config.toml
head_dim = 64
norm = "rmsnorm"
qk_norm = false
init = "trunc"
init_std_o = 0.00288
init_std_up = 0.0177
optimizer = "adamw"
lr = 0.00199
beta1 = 0.95
decay_fraction = 0.861
Each number is 128 + 24 x the weight over its row's rms, rounded and kept within 0 to 255. Layers, rows and columns count from 0. Numbers have three digits each. The size before them is the row's rms in percent of the matrix's.

# layer 10 attention query, 512x320, rms 0.0772, rows 99-127, columns 160-239
065:104122142170125172088147093097100119145093123138154145081125135129135132117107135132079124181137110147088183119180070114089124133135125130106163130113087142121148093145140123136114126148116140099136122134149121146137119131127118142111152117
059:140158141127091115167132179149104173117127123140129133139147071131144122156120128129077110107106124129113132111107125128118119121151134084096128107104109118145099138120136122115138149137112160154132131127133140138150134123097118095124134151
065:113143118133152107098143093047121172164160168139108153142110145125160090108123147099112125138158126149165117110187119121098105131140153172144126135130138151113111113138119126122187127085116080091156104127123089093152139113132100150126135153
067:142113132114113082110093145148163120134133159127142144158137109109152119129124156097132111138153129136168107125086121122151125109139093114160149123127138143152138180103128155101111158123110128144142150152098153154123173147133114141135106146
060:158145101119119138163098168135129177106109111147108099150111121133120144126122120122159115095089125096129104156083187125130157149124158112113068141112149118120090134112132131127113135137168137128124113117126135106149142127141141109170119127
065:170140143091122098129124169082114108135113090091143087126125088125111155153125136097165126100144080106104115123175114094098107097146128134092100109141157122131134139082105130123147134169113118108162166128142154112127165155148152141116117127
062:120148164130123136135141154165169134091101125110127127157139102131122149134128124132080153142113140146138156123051135146152130109118113082119112132090125107138138155128148130136074144125138149147100129087095144148140127120104145075142104114
064:163135122148136111103147110086137131149159141114140157143105094119152105101133130116146139101134118151159125149130106106092100118124153172129141099132140169131182163138100123117167130141132122102152129144124110132140144117127084142106128154
072:102132135123151166124159116079121137129114097096126093114133097131114169141095144092113133139137116115119150107184132100110125161167152166101120121144123130120112083120130102131127121149138122125159127130177125093116124139135155165107132104
061:164147156137103139117161143152142121148104142125189130122142121141155140141130146117138146124131135147103138096108108134128131083120089117131130149142122104128145157090127130142108122149090150097114144153127133143159140139111101099102136153
070:112065129103143138097105128166136133142106126114117119143136161133103119129128126100135124148101166117115134155115143139169126143109120122153157154131132136124095100161146148107082132144152126161129122126125143125096099138144158159124105089
066:123120084122127101189115182160144137151111107081116142152134098085126175179116126085125149101085109130147131099092156131165121142162123080120112130101118123107093140118151152134089126140157152157148146113108154127107142127129207136140115088
060:104120157149123131145121106181141105108126139147112146124115183137129136113141122152125130150097155132115130123100139158161182139104117102159145147091110143118147135139150111173088147128130133167101120100109120153102107129123152137141123107
063:161172178156110124105124129105176092131117114128151111104108108138140172117125158099101139114153138136164150099146095110112134137159121136115119117115095132136115143116135100146148124105129156136138133133112152130141187123130106119102119173
054:102140093151142132112095101112117119140104117148113100146102185127098117130146127128155127166111131113128171146143115123153124143152163131114109152150147138151065054159160159146095104113155100135123088112166124089146097115143097137123135143
070:112096106103121148157123152111094131146115123131119101111125112132114147137117117057118109168115114104135118089156133131119122142141144147092136162122123111111110088115122112114135123144140087124142103128130165115115126132138176163148130111
064:165113150146143151053167143103160156108125140118103098121146115143130140116129143130133089121147150139105109130135164145151144125117124134136123137131078128100076122151115132127115167159126113142142117148113096108157101086126089160124098134
059:123091185109135104135118146116153155126152144104140150131117085106144102152103138108109132112125157133141122133083120119134106085115095096157130134123143111130129155119133140098148153136099139111140153127082155152141145109115116118116091130
053:130116097126122146139108185113119126122109130167103067148120130128148132151127140109142125136121151120149064122135166115146143143142132140097118170131158142129129135101148158146093136135131123161141113132110127104146147134128133152147110104
062:107090122120152107163126153162155121134141142101126148093152090134130138150141111163125146072098124143084132154111129127153139172122118097139129093151087136103131118164145123139158124112147150140146157130133166171133150117108131118111113122
053:110081141140151112106146125122136111140119117127133116099159106131138175126094122109119130130122104164081152161151099127151125139123107118107158106148110137085154130158118118129119160158167124126136122143156123169105126100122140162111138119
061:104111130170140161120155095124103127120114123107140176094125118137114127105113124134088144140115121146092204123155078147075113126130141121133172116125106133115150114119154101122132107143104156111144122110145126169091113141132125134100136108
059:100142118133119115100156101080122149156159129118115143133102099107159076122126136151152151112156117161147127138128130131107079093139142139134147119131144122134110126126104124114145115138126119112123127150157091114136096119140080123136146106
067:138149198158119152071196096134129139098118138130141109114126121144125123117133140156078123122146148107103130129118123118108144164108124141119127127115092117130118116147119124139164133113113140088116129111116103131172111132110107124114117107
061:067118118143112143105153084124112119114138128155108156121140167135120158102134128124104112191142116159113178070173096142092136098124124143121137153117114126144204137129134098132126112154110119133117112111134093152093092109116134131138149117
064:120113126135166145105163121077138167119153140127121104132127153136149096099119127139133106170155148142105105143161139142131129117116146174167149111152139141133154120146098132110126129128130095142137130173157082107127108131140102163149119099
063:165178143163118120150113158137156077152092142130156128118117113130129179165127159092172150094110153149142140086112141118122142116137094095103117160115109103119097135098145147142116116166152151104127118120115159130144132125117102115119132166
067:084080114123150128152129111153127124112129106113082156146154143127096140092135104112104138174122121154102151151142102161154118139104145117144181145124108162116143137162133100105116136157165109159135102119145115132068079119131170176126130092
058:158146123135103115151148155128130178122088116073123107135126096115113197158114140117115132090105084126146121094128157154116133149154123097130107120104131126104120158087123117153125108119166156147141146140122138141107155147125202120134124088
# layer 10 attention key, 512x320, rms 0.0668, rows 99-127, columns 160-239
071:164119117155166115153115123104139131143099126112150089155105150145132116133072134153142112095117125110072135112116123121153143157141105121127122120133079151133079089155197111115139164152108127112146107162134128130107120107083125123111159107
061:198129135104136123160056166157129149104097128114141113145137107139131108153081105131124108074137120114126061132124099123136162079159154126148112161128155127154168150093104112108143100153122188142084158125092140131109168117141128140137127123
070:104173110173162095135114123157133129121108116089124112126130182116122160089140147111135118135133111115105155090123152145131145161116088121118140105146072141082141098131185145164109131133146093076120080148146124156105114111118125104132096166
076:157100148092153104131109110132117112141104128133080101134116125160120131146143113114121133112122155111143078148152089131154154133131150151083156149131155122170132156073114138108128113147096162139099134079097107088154129089124140146133145128
076:122144137084081144112148144106142160123125146149123179111148101121129130140173128108128151154131112113190134114122129123117129127120125108130115135139150105143151134083091164176089111102116124137106135074141121097166102142204144105149105165
071:138123092139150123131167111102123144120107150126087156122131145108109175131192149102082131156129115110128148078150149149099127160115110095120121128146105121119105130125137147131136102080086110108129128120139123126139134151154126116122125120
071:181121162120107164132100149148160119122111138141108120145140096153146098159121086132098128079118145144136082171111095119152110100113148118155128154120161131172159171105100132123143106151153158147131157116067106140154158127101146141127121121
069:119117103106197102135105147127150102142110133110114094166118149122120126121134091105123111143135136109123115125124129141183160166134091156128135135167127132129144147116149130100149123125097101088114098111111126111137126078094146112129149148
081:128123102144143171154171107138118118127145138107134134098125134114104124116133137148124136181117145127123158099136156116111132154140105118128122094147089142084074071136152124146137140145102093099164121169160105143124104147140119111099112107
072:147134104115151094132099147122137105159111115142117109163115148129150121157077139131122091116113129152043098125079088146177101136123139126103146155126128146128150137146120112104145151140111150136125123159107144153115149103077162147116117101
075:109121140143119161122179070086103123121174115165154156072126092125126117118149117139131142153132152131168149119158140112074130132143104127157131101131135137138096090114107132152128101109131110148124153138139068112123114176161098115124121114
071:180125124138126186136132076140100114103148137109083136091173102130116138113147136158087160092112133146138144113154125136082123090123133110094165136126172147123151141122130118125143119131091152121130146131135103117122137144156117144135145108
063:143117178138094170092125117134157123132155113177172117123120085144186147133115124159134126080122125152119128173125118111123102133141142151124113137117116144169114116123092101130195170142160109123166135120087098106123134159141131121122148112
071:191122128109139123180090147168113104151101120126077090135118157136123134137099102096103130124151131108103087118155121109169130108179108135125135145134088149133161134137178131106136105182090121113158096109102104125114144082117154148109131123
060:139149132132096128140148070127080130143168171092124173097157125113086167112133156115143142132133111103145151128137153134073132109134121117150157108152149113127105109143110134155081098118123096148145086159167109096082127140119094114103129148
079:144140129127130163143155085095128141104120128126142124129134141109109129089185190159132129163113137101127153082149132119104172128140116099124119089130085130096123072116143135148153145112131103119143132115143101120113082185152123106134135126
069:101152132165149110161127141132111129132137086154139104125113098076130112108080123106144136147109135141132120120121098116125132108161073108150093099135083136112139099137134103172138110166111085115114138158168099153096163152121100136111106124
071:118134128141125104112122140070126148118114112126089137114119140131111146154128103081131108121126129149135119089132117142137148170132123142100124136160151141148167135068121156147108105111106155136109129079115088141154146078097140137173105153
060:100164111091098160101141079109117159157161157139114180091141097090112140124165159112098141161127131103150133121149115113087100124146144138111127135145125088125161135081087144149094098068101126091134120095148133079142122154158144110128121135
072:103103146141112156135146101134089123125148107160126159106154062130137123146095093095132131146122105148147157137157147114078114132153131162101120147107173148143148127152108120103149099129086158158160149118121128153096135139119088127154144131
058:138091101142183130151129114158122121140130113159133112143129095151130095124106134155144135111122133133124139121145173104115116147152103140135134131124118157140080094162115107118142112152095121143172149161140128130096165132090102126114132085
065:159098129143160138145124122094145118139113115110187138127091152127141142129112116162132104108131125114089150113128134131126131188124100121110134123156096171132060065117183142103172175122125121108144130147126095136106122098110118100119151120
066:132138123124168055119111166150172123125103139061120108152109141130118130141108126111165128078147134104127105157096141138176130171084107145121136137117135139102138169136154118136117184119159158122078117165106164143133110059109131134117125127
074:099146139159138134154097190110135127142104112118177085139088155121171126119072115139151129109121141157104106110113128110146132132134082097172088095136056136137122091164182129153165118150141095124134126150114117147123139128089124113116097126
068:155114121131144140117128139132132118132126132119148085124118157164112128100121149172116121108109129116087161149109164139148129131135157155139120138113088158119067097138159083095147190144172135135169123181142125148123114153099129136113166103
066:089147113137140097126149138138133155148167136105152090118116121111120100113116117127179113150112139139116131149107143128145125170116119138152124096134100107070112137129123120141139147141143089090138130157171151130132102137086121133109095115
066:175134131112133106127097139138132081152124141135103131168143139122105129135079137115100113116147121128100100133072052129147110101124128116101153161138152136152216156158137133123146134126101132132127097114117133133077154099161148152121135104
075:125093129165129165135159094125131115120150134140173109131119103173137105100139126174140144112123135155141154156134161132106114118141130145155127099113144146124079112163106084119168135149159124140147155154123094147135116182094088128111174110
065:145120112137157149178125131170129131114134143129096092117131128111139119115108112158067151066115130142135106094112119149119130110131135120125144109092121149134150140142172113118164165150085151112155120125125144149121146144123147152123154078
# layer 10 attention value, 512x320, rms 0.0473, rows 64-121, columns 160-239
085:107099092122139130150146164124157125130170153046093135134115098130120079151126163122110149115136136115111106133148122133140106102146128125148128105131130089140142120091145143124117113159122152107104138124154143134078121146133115168072118120
084:118120156096129125155089121095108146121120149169096126138111122112116131124111117129113151144104123122136081095121137133130148134126134118108126150123125113189111129087098143122131148163109137177160172170096131130140156085131048156115112126
081:146105128108106124127128157133135121121155142158165124117154123147148129107169123100118113138087179135127141116119137106133147112147150102126145144140157098122160132112175106133170147132147151108149131067109143122138095115139178122125114114
090:128157157099119125175150154102154111116110099148074090094132154142154162142111121148112118150090149142102112128123118147116123160091122115112131147143127164129171142095084108140134103097155119119185097157072101158151151147139168109110135127
087:132136168094121131137139187128101146118082166096099147125116119142122093146098140185118141131127114103128083132144144125119128138122106123128129105133135123120123118123122143135111138137146149130123149159159108127109141177132068140099140143
088:112171114131148122175140110149097135103095148150146135113125107078121118148146125148154156134122115133093144145118129100121131167104107121136112110140166190145085106121163129127108140102076163143128109135106134174114099101114089068087134147
083:151110138108120113096138129112103146143106144148150105146070177116134117107141116106112120102125130105128083137098130129122119153160133144134127171110079081159103141122135154109062173125117101143121149112093147156122128157129108170133117110
081:147141091103141160199121139154127125135115159136109121124132106144135116128165137152120144150099128157122139138120123083130111086144123129111131170154127153144112127092155094129104132114124114145171101104117116159144127157125172094089137128
082:093115067125136109108109154139127152132078083125086144125132135181137094081135156134114123120104114142171134105161129156120159108128120132162133126115126139098153130185140101127136147135142092156134114115160121087136083127125130139160135123
085:103137108179110116188088118113149151134099082137168120112118115116163123113120104145124124117141116131163160123114132134123130123132128167139131126121102172107112134125153135121163121112117138121176165112122108129148123118131133144160136116
086:124094130158143114156160134118115149132146101052078155138107096143142129149113149139097120129121120159132135120127135176137119114118154128159127100127158155110171150105081132135167095134119143113121119143136110113118150129144167150131126124
086:098141094100140136126111121129128115123087139168091165125141133165138073130134120140126110116121110133110116114137126093128154141102140130165149111120112124155126129166166120137147123129113097130144163078072165152167176128123145121110144120
091:111150160096138129132131124128107120138138124137159109152130119098108105108153134151097147145163160136125153136129117097131123126164147135129127155127082140187109111082141146129131091133209164147120121136113120156102097163124122117138124131
087:111135117100135158138122140162164161125092133106097111156122129098120091156117122138135136131105147173146152143160122169128124137128131128099124162106121094186163150182111074126106151171137136127107091154158142107127120161123124136127132134
092:136108128141145138107170132166139132132104141140129126132152111112167073116135155153111132146151106116102132154144123104134121105155125137131132118138142152125117116152150134139166120157126051119153154065158097124126105166135144150113125143
088:135123142135156133134129098109140123097148129124119143134147125146117155163110147169114126146105145141113137122131129104129103168123127130141125093129127153162132117101105121131133078095146142133123116102130114135102196137128140110096139133
088:136151149080118098118081132128155108143109129178133122170137147063138154158113140100129172124125163077122105117135135136140124130165127138138140124113115092117144146131129113127180121119123148101139082164152130114133163138124144137197129113
086:120155136164135132127130097130077140138138119126131139074114173136132164083127122140138145108087118090108095114142132139137106093132136117123136120110099105146138105157189153127162143094092112190145132126128132098138101081118092154115144142
085:130146155114147098115118125109112158136103159133146121095125159138162131154133105132139131128146157108113139137125123134141142143133150127117127122136129094138157127160131129128157159097089138082136155130134176120167145104128203124104129108
082:120114138140108130116134107117130082119057077143140131072127157119134142123094134154136129135075134125111160139105122165120130112096130135099147188110118129119190152152152105127155133099128133152159078117138110115191141120135163104114134122
094:127111134100135091132113153143177111108106153151170124151128095197175116147130171087124109133114142145124134129144125109138149122199134133117116093119155116111133119167113118118115132165140116072116162077174154136114101180129134119163131112
086:150127176159120139139106136125157137122162133130125099128118115190148130150133144127103111110117191124140116119144130088117096152191082127127115126142117049124124135120127115137105121103144122107134154121157151165113142151139151133112117106
091:105139106119136142126158115166115124120175145113142148120118095102112096117144168118133150139121111116122149134126113103118148125111126134161122119128121197098165106188100110132107146148120072123133080094120122180102123130110113086136122144
087:097118141122123057118079120137140136133098133121162136155142103106123140151123139123125131113156143123155110120117128075118127141131088129138133081148146176102120112128048139122142097161137139110116142179115127101097106100139077129127127129
086:142148122132100123178143124141134093135082126156118142121124117160144095119113109113148113153113155131134163101108142144113157098104114128105110144134128086071117129167142118139159112137106098157138174129127158140121134112146114095118147172
093:128151124127119141129121131116158113114089167139103134136143117165127132149116115096138135112094146120111130120122127171137104127108123122102128120166146125121219138175132095107158138074122150094113075118166147131198139091125138105146129109
095:114083107088135121144149148126167131120107143122113130133131088139109151141134146119164142139135126169149103139131136064146172106108135131115138103136104127094157151139126136133114121138119135141087137146122130139180132109128106115100126142
085:142128129144122169179111128145125125149135113088147117107097160159130071126157128143133137138152146151121139114101127126138148105143130108137144113130108145126102139060153148122123140110101180158151138171129143115126156113140150155113135099
092:133132103132124137127108128120109124127140078098111149118136145106122152096129102153103099137138100128120127112097121148128080167128115135148132157155108202121165148102131104135166119140141162074138130216109192117128156145122176140156135087
086:108122149116125117097136108132126080126089101174178120148149126114112175103116158133119121165115150164135138083136114123133091123155118139104112166100091160158117137115136123118126108107171148187088105160136103155099123139130098103165123104
081:113131161082121122149106154157114109150124142170127124158116114068163123154134124121138129116172149138117142127127139151123161123145125102136127123167154095133112150059108131125152119137104124121141134141119121116044172157129110127135118129
083:168139149151119159126144120132113123122102155186114102140136189166142124130143077113138128130140159135139143130139115129139133137115148106114137120136142131113106120100128119113142124143125142128139106099127127102153133166140172128131121115
086:155147150176126106071081118142113094127116113127130121120124116077124213137106104137119129124101137169125132119150131081132117124127119134129111151133137107136162124156133130135133111059117087139127130114103092111151115152137143137057127115
091:147161124137142152151146137131133130118080148192156141137126130182121118163135132167131137149121168114124133108112117085129115139111134113133118095148103180094122123107112104119118138111157123092097100106089144160169122150129161099073133116
088:128122144190135146122115111106132161125136143118178087120068143098095153122138135120152122126109158144145163111124142134133153159110124131110108136131148117131139131089120122116119150131118151099109125160149111130106170122132131130123115127
084:154103120117129129143151128129095163153104121084114078124101135119103160160110093136159131125113106160120100151128122155134100139105121147118099176136150088147129127112152111122055154116092101157152144180096092140119146135127095123122150149
099:155164108165153150157164126127112086123101113090102161146165109117101113120126148103108151117093110124120136111127125144124145132138157115139128105114137149099141143144144109126195109186135083130141075081146148123134129105145150107095134158
088:124122148068144183136214137119101106132182177105152134099144152095155139146117139144141137119149141126101113172115127144116119122110134147151144146131127102120152136188149116126157132129156097113117088152152143146100094116124169091129125160
082:138142132155138151111132174169111155146129111104116124147100137165135111129141150150139126146151144147128115122133119096129136087153108135125129119108127155140123104101102110138076141169133097150122157102121101091078105173132154134137119120
088:157129154153119124095145143140133129153166128129129113154110105152125121100128128137133109127101199116137167136112121171111149130117140131125126186146145102120148149126158092113128126148164103123094139091169092086144088154128154123136103146
087:147171177107124061157126141144130154130144183111070158135157097094128119154136137126102133115131135104115109134128137148125143148111114111155105092161196101094126119128114151143160093131126118125155165153150116149139162121121105133078123119
090:142149143151117131141101128101169103112157122107137075128103148099123216186111149131168131114163129134128153158112125114134138126094146121123122154133202131132163108095058144119124115133130116111091129116164073123128135163131127132134123121
091:123133081078117125124164133115152136150091136116097143161140068110104112150107141128133143129119103093130131166116134125119151179106100141115130147137156118125138139132112115125074098130148143135121144097163124182092147136131119099113141140
085:106105113141138131097161136111094148134108156150143104141125093096143183118133130127102106138104103122119096147111148140122124177107124130148134135112160097126112140118172132119091110100108147153116137078133137139135109146131138118154142152
080:092114106128134187092129108135105079108136071145179139113118151099093145129138128134129154131106081087112117154149124142149107136118117141136125146123110150157141119166106114126112109107128171089107121131125082152119094134140140119125110148
078:135122119117137137170140107186155118132122118126169130126136138087118065149136168106146135125114095154114120110165126101131138121166145137109122103099125145128093101171102124142112109147086188156150078153124122119117139115130095125117129108
088:145119095126125098066130138128088135141140117126145144121136139184087158086138149112129115151079120145131135091154132140135113134124137123132131145163128185131174135104137126117084159109153107104108070075136135116136110108129191147125117110
087:108116126130146111129105088145121155136146086158157123129167106086125114109130131111121143136133088158148137110134123037119140137113148125136134129112122185091154127139104146128104087081149114168172079146110097118169094120134106107165145121
085:136101144135113106169161119145108128115156142151141143113131099147132107162115135149144131115114146113155144120138127072133131127101093123117129099159123139099093104156113154121102130110123134166101123174136069097110125124127049137115110163
100:140110163119141147169179144146158128121129165140140134154176098170131042157128154090137133145114193157139167115112117087124162099135156105114113109147129157105131141179130100116134137165156120113107134071116117123151088146135153093109113131
080:158142122118123094163126110147146155140120162133129139092154129074119100134120119127134141145107114100123133122106115145127140094132128134129125076147095171126132115161099137136175134131065092115144109188124131161122146077108080107125124131
083:110148123156136086095090117169150127152141117111135139155150087147148125096153142145123135142144128142107153110119127095124129107163129118150134144146126114108136118154108104120142091091104094153145136084128117129129119134134200146143112124
083:102115175135119125138146178148141112119105184086082117114143117121150167174133147129122152159122109111082112175134112134118117089107127119129116121143148154096140116132091109134134108164121086079120132125109113156090108159108140101108109139
081:097126109105133172152103106145144125131055124191104103159078122118169155129116169095148148112103167128146110162145125102134110103179146122134136152079097123166103107126116137121097147101144179144112125076125096127147107120111094166127119111
094:129123169070142103127213139137168135120119169142170115158111128132124121158144149099142145121138152091117150179110118102131163141142133133125122097126116102147113136141139121120109141166140126068088160088142110174142085170119135138101124123
093:120132122084137133140088147139142132133149155138159154129162086156115132128125149100127085135120158184164110098143146119134165159157100120142114108141144113112087125125100116136125156104096150140145118153135141141076133092149095128108122126
089:133164126120137129141167122089115128115105147136134153127153135089104173134148120135132151137126109141109159151082119163126171111113166126121112156107132154165124134120115119135194140180117150117182146095131125163153142125131152097086145156
082:094128095146140128114064130142115143140133048123155142143117122145116175124098151124135137140079136157131129117153144109126146159168138150143119124080135141136103091107164129126124109123138150170140149089114144103068105123147120175140115108
# layer 10 attention output (transposed), 512x320, rms 0.0773, rows 64-120, columns 160-239
071:133154118131112133079113106140140130155139122172167137137167139144152180113145108126155104107126100143150143109097117134100130150089125131126146154110153145091132168160132073110141130105107113162145154103087103111136172074141148139143146147
071:122141103178149126141135111159116146149139097108169146111140156144111121140160140112135104122127122090125161156127109089138154137145121128097107122135104123089150121173155126163139119111119111094094122098145134121116120146147182165137138141
069:100110155122113121142118107101113096157140102127083118115131146112115105141086149177129127102154101169126130121154085128122093146104138114115095136101134143122100129146069125115109086132145092159111119156134094111121114131136103130136168106
072:141103127157156109104124104162131127106129160105143157155169081113108118120122114109136127113161120105117138116140138134129138095126104153147095127111123071135152141141146146125146142152102089089078145106151196065121126136126089093118114145
077:153132095162152119111131091159164141137152145148154127123163110119131174131167129062114093120126142118146147109107114149124159128142098143135105150127127114135162126113138122165132146109109133114140152098071175120123141053166181121143122120
076:157120172140189162085136150107144123122135135105150131158106150131142157090096138116104119156152154116164113131108145126133153104162106154146153135126115093130174146158134139135115111120155103098122152130120113104144117130160157130141096088
080:110129111128113105178090131125132115133156087157117156099131108132121114182120126129127170143119138150132176138172106118115126135119143097102138092141119151100094069132127126165155103118135138131119115170178098151128127123122121138146153131
067:100117176133158151083153102065093116119116107133140118130130122127151136091093129107124078117162145088136136109123133164143126166134122136140122122096145106120144123155110154127123091148153120089132148143108145080120123144161110141131127069
066:173136174132107158135169128124135097149134135120135110114161066108107138176124095123122121095163122132078124137113112111128107126103123105136126114140138111136108125076101124135118133134129167159117127148112143156077141130127154126098108146
067:169132146107165126111161147135118155114165161118108109133136090141112101160141118101117132158114132101121083106142144088156153123152152099100128117149159103158144138144143145196088129112136142124079092174138166137117133156148068132142093167
068:122166103110136178075102113145125106135102178154165104124118130156123177102145125145156112112119166113158071094140116088154140099122129131107132168112138084169137139157174091144108128125140135117142155096125154162138146152143111124127159107
066:145112198140170094128131144114128140105169111110137112125124152092107129125092100116128154145129150109166160138119132136161092139154121107111141135115156142093122125107117140115100136130131142128117094197163083123101060164133087133145087117
075:162117137143106158126108155067122108099108138124104142106130156161130114136105148098163112139093102094110153136114136140136131149125120137130147103128126133067119139164109107103097133152099098096174121122132123094199092150143151130128129079
077:110128145180133143124131119117063113121138124130143127155157131150127135101130156092111093115123071091080139130098130139103137107088117160187137072149128153065100114109125128102160095112119117140128156108130095148105149122113146105136129078
075:109160140122123109143122131073144126116153097102142110128143139139099160144135133104148089130143145119171117083110131139115137159144155149132092156103153087145142140103122116154089129106130147141122091146094160121116139105173133160121108096
072:138126113134133119087158160173132129116115171109131126103107119100123118104135107095130119125171113129139113129138145141124141077130116152115133141104127088120159152159144134138149167140112141095113147126107168124151091122129116116133147118
070:124133146165144123175134104120110135120153119119105151092137117159098118145140125135127111113109111171116156170133105119104130137106097132101172115124107157114136123168095139124104115132143159128106148107124097142095097129113134129114150141
078:182099137105126121129127140119200140111111122106145107153120099117138107165124097121088122124165158153135176130128152129119143170130126125092100120144108148125131120102112111126103147146146141114113143139111130142085124122120178118097087119
073:112104131118131139163121127114134111101132100131115131166127143124127136086109122141098114149097128160135130128151150135108132141110125132107181148124123161129128117136107158152097106171168104156120088128141075112097091131126074112144124129
065:124131118101148115146146145161125149144156156112111115166112064131134129153147099101097140112176141122166090120153133109161122144138117136140124111131125123162124106114101176141093119145151132119124117111099190161087114142102086145137139107
080:134133121136084113111181124121106121142161088144089125094159163092080111122127111151133140119159069127099123119109116167102100127088119105174151140124147141118095156076134139130111112122130148182166089170095110103146159067141154143111110130
070:113153054082100089090137120129142121136116137143155126107129122115120147094135110160151157123122082127111130108164140179092083111059153126101133139130160177161112130088125131125156142148112151132141128125097123043167142132135116129158154169
088:113135146123131165105118133110128135097086121103134102162123154155116125100111126138150104130156154106127129149074126167142136098140122166181143107117143079135112151101160102109138109134099156132149130160141140119163105166150152134090096089
078:183123132151107150134169133135129118137138127158109165083148149130118107131133146134127121149104080152068146133130106154107154094129130128116123138126134102095121158129147122156123136111106139175123128101146095147134160119110157130154124163
069:104116144139173167099105125126101153111165116099098120120135130100131144128138140152112118120144144139132077133154096094165108163150160126118166133136148140166138106108105157109106123108137142108111103126129128105119095150122130152118099072
078:085108147134155130133123137164115115124151119130129131157110153109141152096120138166112129116153131138144137145131145119117127128116104129152161138073127136131088143132108145107110091163138106146140159129101109122055104124104150107108141082
084:111159176169158121113131102158077135156152101136117152114143166116138124116150138120104083101104108085113129152085071160128115132168124120176150148114166111119119132138132122127125119126133122153169101125106119123077136105137151165159120094
078:122145133111159124122091151103115149118132157156130096147110145122126150108132135134127146144089118110154124109158157117131121134137174139072105146145108144136140130173119108146130119146145125103138145096127124088169132159115101129166117153
072:113109154138141138160112133148122150113102179143128114141129120161115135121115120109133161123108109125128146103169135116141162102118163104088133123119129091135103143142112141133095121139125097126137129077174110148152131153111086109145134184
068:157104130145126129167121125136103164103140157118081122089113115126134099159131092108137124077136143119118120164141107107113157126106137117140135087147136107115128120146102144144097132122119122084124158127139153127166130142134137151115202104
066:123135083152116147144102103076104132118144078120102160121141177140128120088112155162156123130070120130111123131126088108108108144134122153131155123124143151118128091194102105115147097144154131102098151115165109121166067097140138129146136137
068:113144108110126111168112115081143113136135091096129130147116104093119108113103125148135155137118119138109133116141167132117107128112156137105113145130104153165130120148126139140134158130166117096100103135127121119138101134103089102145146147
069:104115092137110122159162087127158130139140128137129141121119119170143089130158134140115146088162123107142100120137132168119123129112128140100120111110132083162151132090128140160164146171128140103118102111147163156109123108105128143133148190
077:113106162111157145081138118116128102112145135091111115120131134099149140079102130112126112110155113150116097129151130150132159128149116148130125163108149088161137135150120155145102121136137142141150139121158107060145094146140091096158117104
073:099137072100080136137117119172133129128134114142115126146113101132151137124132106134127149131122100101114083120150116134086139101157130161104180112132104109158120105185125128178147118106130144135114121086163146162123113148112104148136157127
070:095179102134139165141082112143139128120135106147170135133160133134158130108156183105104129144150136079105144136138119119096174096194128147127128090143111152102134123119124155156193125125133119067108130088153163109147134098119151150112091146
098:079086182117125147091129108122130138103137164109120100150106174144126137098122128155157112151164173144152149139093124132179117127121117126155137140126113114145140116129131101058087132099136139131133129153114112143110094150098135138122105067
064:108125130139117110103069135137150129108104109116102132167117127141131135115132161120131097139121159138145145124115101144128118124133110132164158124126137136110115100116100133095113103132103138163150132116108108112150095106159093151111130080
062:141113123132132139136154077080137138090114146145149089116155118126105134121139118119118113126137076107108141100123115152118153146119137121112075130144109121134091138113144107141156139148133166114147132151127159152146148120158129135109129132
080:075112097117083154137096125109104100135120117135092141116124121125133125139128140146146127106140052154109092132155120107112091146129125136119132098099132156143092086115073123099138089115122132144164119132127144162102119140085102139128189102
071:141097114144142156083127104112163072151111123132185150099147158150137157101103155134138105134131165179150144130134124109119135139156112153105141150106094114154178151133140105113126161119128137110094138084088117073081099092154189107118115178
071:124138100119094134111179139167149131116114136136109167136148079133138086100138135120117122136130137099132078115117124134123151125185055162153116125130096099140148141176182126153141152120128139123132117110102190142123124084145111119101139165
078:106124161176163138095129133161088131101176105139132136120146152117135126130152155097092088134140139121116124130115123134145138101182099133176154107112155130126127110153146158125161134114102138119121152135122104093149121100120118126170123106
075:141123133140124109136139103172143126138140115158109174086133119130138110162108132114125125107166145144148126149157096123131119100151104139126138135117150122131135093158088166147149098119164139101113134146148094196070149113100110143131130102
067:160143091130133128142148153150138136121107154099104106144103077111137144122100120115125137145152146110141125104108152131157157122162134134124132133128125137103115115103159151122117139144150124160170122115162170137138115126109119143136129123
070:159154125133157127090125149061117120089140150125131111135131175111137145120125124149084155157151157110128151130107151147128156125128114135156114109146119145108137168102187103111113155125142121099133176129132117093137135110137155099116104144
072:093095140092096133182139122120147089105099116125102102133100099112144131158118097156138134085161146147147125148114110102113128130117106139111123134100115083135116102167116097135132091145148123173100164167115143145120141164144092109106173115
071:157146140138133144121166169094133100107093146091126122124109115162139141145133147143145121158137179094107108159111135168182133077135127174172119119158145080155134150126163115141142184160106125097121119141148151154123136174139114113094100140
073:147163095149137117079142152124158119133120151113104145131103115067107131107121100120136124143134130125138100144110126168128123113125162150165132147110134123128164149122145113148166147121084136136134144124104182136114135100127163120136151111
088:082147137135133130093105122096096100122140124125091125116109180098110160086135156172138095135144083125111130143108113147132103136120141132188135132107137120133101141092117105119124104126111112156154087159104122100124131132128129132129130065
069:100118126127184186085129140094103113103137087097138132167076139154140114103111158129132128126136174152161127159101137106165125118152126123190149142119129102127125125112165109094113121119138156148127126102137120107128090157139165134117108111
069:172109143098103137160143127044103118114120116143126118090124169132118108136114129139133115116122109129131132136125158165107107145103156150079121110100143139131113140094122143134135121186161143114150101149117113102124125153121101132118125154
075:148126124122178124110153095110122132123154094151151148141152153121123107066081129130144094105130119162149143103087137160127142148109084130184117142094125110129125172108148133086138104139116116159150114122120145091165145091138142122122138106
068:144135132157114082112179150120129148138191136131148143105147108118108078168148080152092118131133112130114136116131134118105131127069113131131153095141137170084111153132121113139136112139116132132129156174153127175108148129149111106142164129
077:099136119148103145100090138125089117141149098155097139093142148139143121108127171130117117154125085156118116121112114142105103130152099120187160111095149157086095103115108139134119091109128131187176089141109114112140129097150132127154089109
078:132116120154131119090143107162121128116123138140107125133094165095137106113140129187124168110140121117095151151113108138115094050066166129126166110142107149116151155140120121106138101141107152124082183122150089130159149140111159107151141141
074:087090161137150145111100124161124149124144128108118103164108130155136111103109142099131115155139151108161113135122158081190117154153081132145159110127108117118153115159135130099093097082135103131101106113123134122120103173125100149130072082